Weights of a small GPT-style language model, trained from scratch on English Wikipedia: exclusive self-attention, skips across layers.
Each number is 128 + 32 x the weight over its row's rms, rounded and kept within 0 to 255. Layers, rows and columns count from 0. The size above them is the row's rms in percent of the matrix's.

# layer 2 MLP up, 1536x384, rms 0.0516, rows 1234-1258, columns 64-127
size [ 95  98 109  98 117  91  97  96  95 104 117 102  97 103 102  98  92 103  96  93 104 104  96 100 100]
[[113 129  86 126  97 152 151 152 153 112 117 125 175  90  62 150 146  88 125 146 169 122 130 117 145 141 114 145 108 137 224  26 133 116 106 119 102 121 162  82 111 139 173 125  92 143 163 105 148 134 128 139  98  57 125 122 140 187 163  99 132  61 154 155]
 [162  86 111 107 118 134 188 120 171 137 101 108 122 114 121 145 122 138  99 120 159 128 117  90 202 101 168  48 130 149  89 123  82 125  83 126  74 149 188  44  91 152 131  81 134 144 130 113 206 154  46 140 199  55 120 165 137 147 163 135 150 117  96 106]
 [ 90 134 110 146 110  74  91 119  92 104  62  90 116 136 127 127 137 162 171 159 124  48 109 115 152  54 159 198  99 150 135 139 126 117 180  86  85 187 137 129  85 139 162 118 118 146 135 161 164 120 177 114 125 104 135 100 111 148 157 110 160 172 140 147]
 [138 163 135 132 141 149 165 151 160 114 118 154 147 171 110 149  95  83 136 145 152 159 144 138 127 124 147  60  90 164 102 103 107  90 123 154 128 135 165 103 100 104 100 124 134 140  67 106 117 142 181 116 108 155 201  60  89 112 104 142 117 123 125 126]
 [ 81 172  80 141 141 152 156 128 129 104  98 112 143 125 134 184 144 127 166 100 129 124 142  75 151 160 166  59 123 135  68 142  91  81  58 155 113 181 151  95  57 112 201 126 134 147 114  94 125 131 145 105 157 114 137 132  99 101 113 131 112 140  96 169]
 [106 133 116 114 108 139 170 147 138 145  68 134 189 144 110 122 148  92 130  96  96 118  98 239 178  61 155  91  50 139 152 126 112 156 110 111  66 208 132 133 133 137  97 134 116 169 142 114 149 159 100 133  83 106 152 126 132 109  90  94 143 102 133 122]
 [ 71 192 127 160 118 129 146 115 146  54 125 116 159  98 124 161 167 101 139 105 114 193  75 164 122 158 124 126 107  51 141 142 142 128  97 143 116 152 188  94  80 122 160 146 100  99 120 167 151 182 179 131 136 133 103 194  74 112 113 120 116 171  93 181]
 [148  90 154 150 182 118 117 107 151 119 142  73 105 116 146 187 133 166 169  79  75 142  92  82 134 116 166 152 133 102 111 157 117 154 108 147 106 116 113 147 178 143 153 106 121 222 169 126 145 121 100 122 176  98  99 147  99 119 194  87 100 127 185 160]
 [148  94 126  75 110  92 144  72 112 139 118 142 122 170 139  81 117 144 156 108 133 103 157 137  82 163 127 108  85 179 139 116 103 125 127  97 110 168 196 151 136  62 136  96 149 104 113  88 158  68  79 135 100 147 124 140 141 138 140 141 154 127 152 129]
 [148 157 109 205 163 121 151 155  93 154 116 147 152 161 168 152 157 105 160 130 169 142 172 121 134 148 111  88 175  81 108 105 144  81  96 133  89 121  95  80 106  97  90  57 103 125 158  38 150  93 159 121  92 142 152 121 168 153 139  96 138 133  70 140]
 [ 82  91 153 129 112  71 168  64 118 162  96 193 162 152 109 150 145  96 111 135 138 150 143 110 174 111 116 188 142  75 135 143 119 144 110 159 166 172 159 163 154 137 175  93 105 102 140 123 136 166 110 185 114 128 113 106 132 100 108 147 143 120 150 138]
 [155 144 169 114 160 127 143 119 150 110 187 157 172 163 155 113 111 139 152 141 130 148 126 104 157 116 155 135 115  61 170  96  57  95  52  89 102 176 143 178 193 142 142 129 142 133 148 175 141 137 168 118 121  75 133 127 116 115 138 123 182 162 140 115]
 [ 81 128 165 140  69 138 151 193 131 122 110 152 143 151 159 120 110 178 118  76 147 165 119 103 113 163 174 132 126 100 123 116 116 129 116 117  57 161 125 141 135 159 101  96 199 193 102  92 170 113  80 142 185 112 124 115 135 138 114 155 111 121 161 161]
 [118  92 110 145 136  81 128  98 116 125 113 140  93  83 147 146  87 117 108  80 130  38  85 120 100  89 141 117  75  82 145 146 161 128 122 162 178 155 164  65 187 125 108  68 101 162 138 157 136 130  95 100 157 160 148 141 159 123 133 140 139 130 190 110]
 [167  87 148 132 121 131 126 129  81 152  86 102 154 113 184 155 162 125 164 154 107 122  86 146 195 140 100 121 118 160 143 189 135  79 108 147 130 172 165 147 101 156 135 134  94 130 149 190 116 157 169 152  74 166 141 149 158  77 120  84 146 126 103 102]
 [137 150 136 137 132 166 150 170 111 131 137 108 113 158  86 103 114  80 108 161  15 148  92 142 198 136 111 153  42  91 153 138 153 161 139 124 137 119 124 143 174  49 110 129  90 137 154  56 110 146  72 128 128 110 117 117 124 110 139 118 164  83  74 149]
 [142 128 150  80 114  96 197 154  49 107 124  63 168 124 119 103 167  83 144 104 139 108 132 114 184  57  85  68 113 146 170 125 119 144 100  87 110 110 108 135 111 188  60 128 158 171 151  89 150 108 124 143  85  96 165  93 162 151 133 138 146 111 173 143]
 [155 133 155 167 157 160 152 102 149 185  63 142 135 150 132  69 129  99 120 121 106  83 101 167 120  44 140 116 126 142 116 170 103  26 126 180 142 182 123  37 107 132 123 102 132 132 149  88 167 102 174  92  99  98 128 119 168 162 131 145 165 117 114 137]
 [ 43 135 137 122 110 136 158 136  95 111 146 123 145 130 150 144 149 168 142  58  80 101 122 114 151  78 146 166 140 101  83 149 139 148 108 170 135 104 128 128  95 151 156 114  53 123 163 107 176 177 111  49 183 157 125 150 130  71 145 110 104  93 126 207]
 [129 134 194 147 157 127 115 150 163 162 121 145 141 106  99 192  99 129 139  99  81 119 127 164 130 125 163 122 146  85 124 191 207 167 163 102 154  99 101 117  65 121  57  70  48 132  83 151 164 124 134  96 166 165 168 147 156 137 128 166 137 113  85 143]
 [109  51 101 135 117 139 148 129  81 110 112  82 183 107 151  78 156 106 112 155 135  88 162 120 148  77 143 152  82 132 128 106 127  97 129  97 127 133  77 137  82 150 163 104 171 201 136  97 117  81 104 112 129  91 193 125  84 128 133 137 187 119  94 125]
 [111 133 113  45  77 174 210 106 156 138  85 127 119 132 140 121 157 187 149 152  64  89  77 103 143  98 172 127  75 162 187 110 102 177 109 176 118 128  99 168 161 136 101  60 195 225 112 124 163 127  80 151 165  84 152 105 140 120  78  92 122 117 146 174]
 [ 96 171 156  83 100 127 131  97 125 182 103 146 119  96 149 132 147  62 109 114  76  76 104  77 142 128 139 122 134 110 129 162 130 123 167 128 104 160 128  98  74  91 114 121  91 109 182 143 138 144 138 172  68 133 173 118 128 131  96  93 140  98 128 159]
 [107 161 104 125 120 156 132  96 169  90 135 120 115 131 119 124 127  95 151 124  94 100  79 133 136  39 134 141  57  95  82 141 180 114 128 130 144 157 151 145  97 110 164  81 113 124 161 132 117 140 134 194  96 118 182 154 134 112 104 156 170  97 127 133]
 [134 172 147 100 152 164 139 179  99  61  62 171 255 122 156 165 140 198 112 146 118  60 158 144 159 154 148 167 123 111 114 115 205 163 127 191 118  96 214  81 161 180  96 122 118 165 127 107 139 116 135  94 202 121 128 140  63 163 139 124 121 158 130 157]]
# layer 2 MLP down (transposed), 1536x384, rms 0.047, rows 1234-1257, columns 64-127
size [ 94 101 114 104 117  94  89  97  91 103 118 106  94 102 105 100  98 103  94  88 113 100  94  97]
[[160 105 113 156 151 161 159 147 103 117 145 178  85 136 191 128 110 181 119  96  94 113 108 139  98 167 143 139 122  48 108 185 170 118 153 177 188 113  67 140 117 121 117 136  97  77 141 105 131 167 120 172  94 157 136 122 148  71 138  89 124 135 104 117]
 [ 86 173 132 150 176 102 118 183 124 161  95 166 179 134 162 130 166  75 133 117 115  94 121 183 138 112  49 180 139  88 189 147 197 113 154  72 170 128  81 181 128 100 119 182 159 151  86 107 100  81 192 106  84 180 104 168 106 121 126 143 128 169 108 134]
 [128 107  70 184  94  97 114  99 122 163 143 122 105 139 142  73 101 146 122 127 124  95  73  66 137 140 197 145 114 148 126 165 116 118 160 139 105 116  99 115 116 129 149 122  90 107 158 121 210 158 165  99 120 112 147 158 123  41 155 105  66 142 124 122]
 [140 130  86 127  48 115 149 169 117 112 107 105 187 143  55 118 102 163 113 129 193 115 137 128  68 181 133 166 142 128  63 133 129 135 129 142 117 112 160 124 120 126 104 118 173 172 207 121 121 182 164 171  94 135 171 145  82 121 121 124 184  76 173 190]
 [128 152 114 128 107 131 178 163  78 109 146 120 112  89 107 203 159 144 160  47 110 112 117  86  94 153 209  71 172 170  88 129 133 111 129 211 104  93 132 112 111 147 139  82 106 111 122  45 127 105 115 121 119  75 170 158 140 181 103 151 108 128 107 128]
 [153 177 172 124  93 119  96 153 177 183 117 141  91  73 158 103 155 131 121 189 160 117  79 108 107 197 133 110 171 127 160 112  79  64 132  98 172  76  91 117 132 146 161 109 131 137 134 165 112 119 145  84 155 152 167 139 133 116 132 118  94 119 118  89]
 [166 107 136 144  87 117 118 115 124 163 147 161 144 100 146 114 121  93 144 128 156 123 194 106 208 114 124 139 113 201 122  90  89 126  81 184 181  84 122 128 196 107 121 136 131 149 130 125  98 120 140 180  94 106 131 200 181 166 145 109 147 149 142 130]
 [163 134 173 108  94  78 107 135 164 163  89 172 172 135 159 151 159  99 112 113 115 107 112 122 138 195 164  69  97 103 126 117 142 134 135 142 158  91  65 147 139 106 140 168 109 124  44  84  85  99 136 103  72 131 141  81 164 108 190 153 156 170  89 147]
 [125 138  73 125 193  86 109 148 153 124 123 128 157  69 153 193 113 115 111 148 164 129 149 127 152 130 131  96 129 106 169  95 118 145 120 162 103  85 150 175 163 181 108 173  92 150 126  74 167 100  83  66 165 129 134 170  83 131 114 127 160  69 132 113]
 [157 169 117 100 117 175 188  82  98 100 154 134 158 105 131  97 107 160 157 183  57 163 133 146 125  89 109 210 150 152 159 175 140  69 166 101 141 119 116 132 143 110 180 170 127  97 185 142 176  91 126 147 118 115 137 129  67 105 155 118 111 120 135 130]
 [102 112 128 151 149  98 138 159 194 139 128 158  99 140  68  96 149 117 155  55 133 107 108 112 181 132 152 139 164 135 127 102 167 134  97 120 170 132 207 131 100 158 146  90 130 106 115 150  97 147 182 188 135 124 169 165 140 127 149 139 111 110 181 155]
 [114 178 169 139  52 136  88 140  96 170 115 137 100 135 152 115 130  99 128 140 105 135 132 117 138  95  89 156 109  67 136 111 112 143 192 108 127 117  90 153 118  98 123 134 158 130  97 139 111 147 161 185 105  87 137 104 144 111  71 118  89 121 137 159]
 [118 141 107 117 113 140  87 140 149 129 138 132 154 139 122 126 124 151 135 116 149 123 107 199 136 169 117 126 105 168 138 154 147 145 142  76 130  75 128 145 105 126 151 131 139 180 188 139 132 115 147  99  95 119  89 150 109 154 161 103 131 118 115 146]
 [121 164  93 143 101 143 105 116 192 117 125 105 152 153 129 101  57 129 130 120  95 137 169 111  68 160  93  90  81 143 136 143 163  93 137 145 140 138 124 168 189 113 106 147 126 173  93 118 151 126 122 179 106 115 190 125  88 172  96  67  93 141 127 168]
 [ 88  62 128 227 126 102 127  74 111  84 105 167 105 112 105 168 131 113 159 148  93 145 106 162 126 127 115 181 103 128 127 135 139 101 199 149 123  96 125 161 122 131 121 125 150  93 131 148 123  95 132 170 100  68 128 193 116 164 128  98 122 134 102 104]
 [108 105 123  78 142 150 152 120 104  95 157 146 113 140 141  19 133  86 134 153 145 102 147 151 109 152 135  84  91 199 143 121 124 125 152 143 169 192 200 108 109  65 136 129 182 120 145 152 129  88  88 121 127 159 150 166 155 127  95 150 123 169 160 137]
 [135 114 103 102 119 184 173  84 140 101 159  92 134 165 138 102 150 150 166  95 114  83 166 120 117 106 133 114 125 143 134 123 101 150  92 146 137 166 118 155 126 157 179 115 137 118 111 144 157 138 110 109 111 130 145 141  91 107 148 150 162 183 112 113]
 [123 109  97 118 116  99 145 133  98 166 133  56 188  84 152 109  82 104 156  94 140 128 188 110 143 102 144 108  94  77 134  83 125 120 152 161 108 111 139 112  96 124 158 138 135 142 167 123 136 109 114 147 133 165 160 134 102 130 131 138 168 114  84 115]
 [128  91 126 169 148  87 112 164 107 157  59 154 104 125 152 113 128 108 111 149 176  50 155 144  97 152  84 136  93 125 126 155  68 127 153  92 119 141 139 163 120 103  82  80 165 205 150 158 130 139  87 148  88 141 138 136  86 158 134 142 123 101  99 138]
 [136 143  93 134  91 110 113 103 147 145 125 148 143 167  99  96 128 112 174 136 166 158 143 106 117 174 108 128 144 193  65  85  52  90 159 135 149 125 108 155 184 133 185 146 173 104 132  89  82 159  91 122 107  81 125 111  61 117 155  81 169 138 160  96]
 [125 123  96 142 115 118 131 182 117 143  51  58 206 120 136 157 135 137  56 120 112  90 100 132 175  36 131  93  78 163 165 114 115 102  86 132 151 117 152 155 108 113 134 164 111 154 171 130 134 152 163 130 107 126 168  92 120 134 138 129 135 107  65 177]
 [129 109 157 196 139  78 156  78 146 151  95 131 123  84 163 131  76  92 154  63 172 135 146 137 152 104 124 117 184 119  83 126 135 132 174 117  80 168 166 140 164 102  99  82 101  72 127 167 112 103 140 118 147 147 116 187  74 170  86 146 113  95 125 131]
 [165 145 165 117  64  69 140 196 103  67 177 130 119 135 159 131 116 124 149 168 129 124 132 158 147 192  87 110 113 120 127 124 182  68 138 116 115  99 155 175  89 100  75 161 145 152 123 137 158 122 150 132 183 182 118 125 169 113 127 148 137 146 100 121]
 [105  99 115 133 185 121 136 125  88 169 121 193 133 135 158 100 134 137 148 113 129  79 189 109 149  98 115  81 198 176  97 118 102 115 135 148 119 125 134 125 149 184 154  91 113 118 133 145 113 119 133 124  84 144  93 136 176 100  52 151  97 165 165 195]]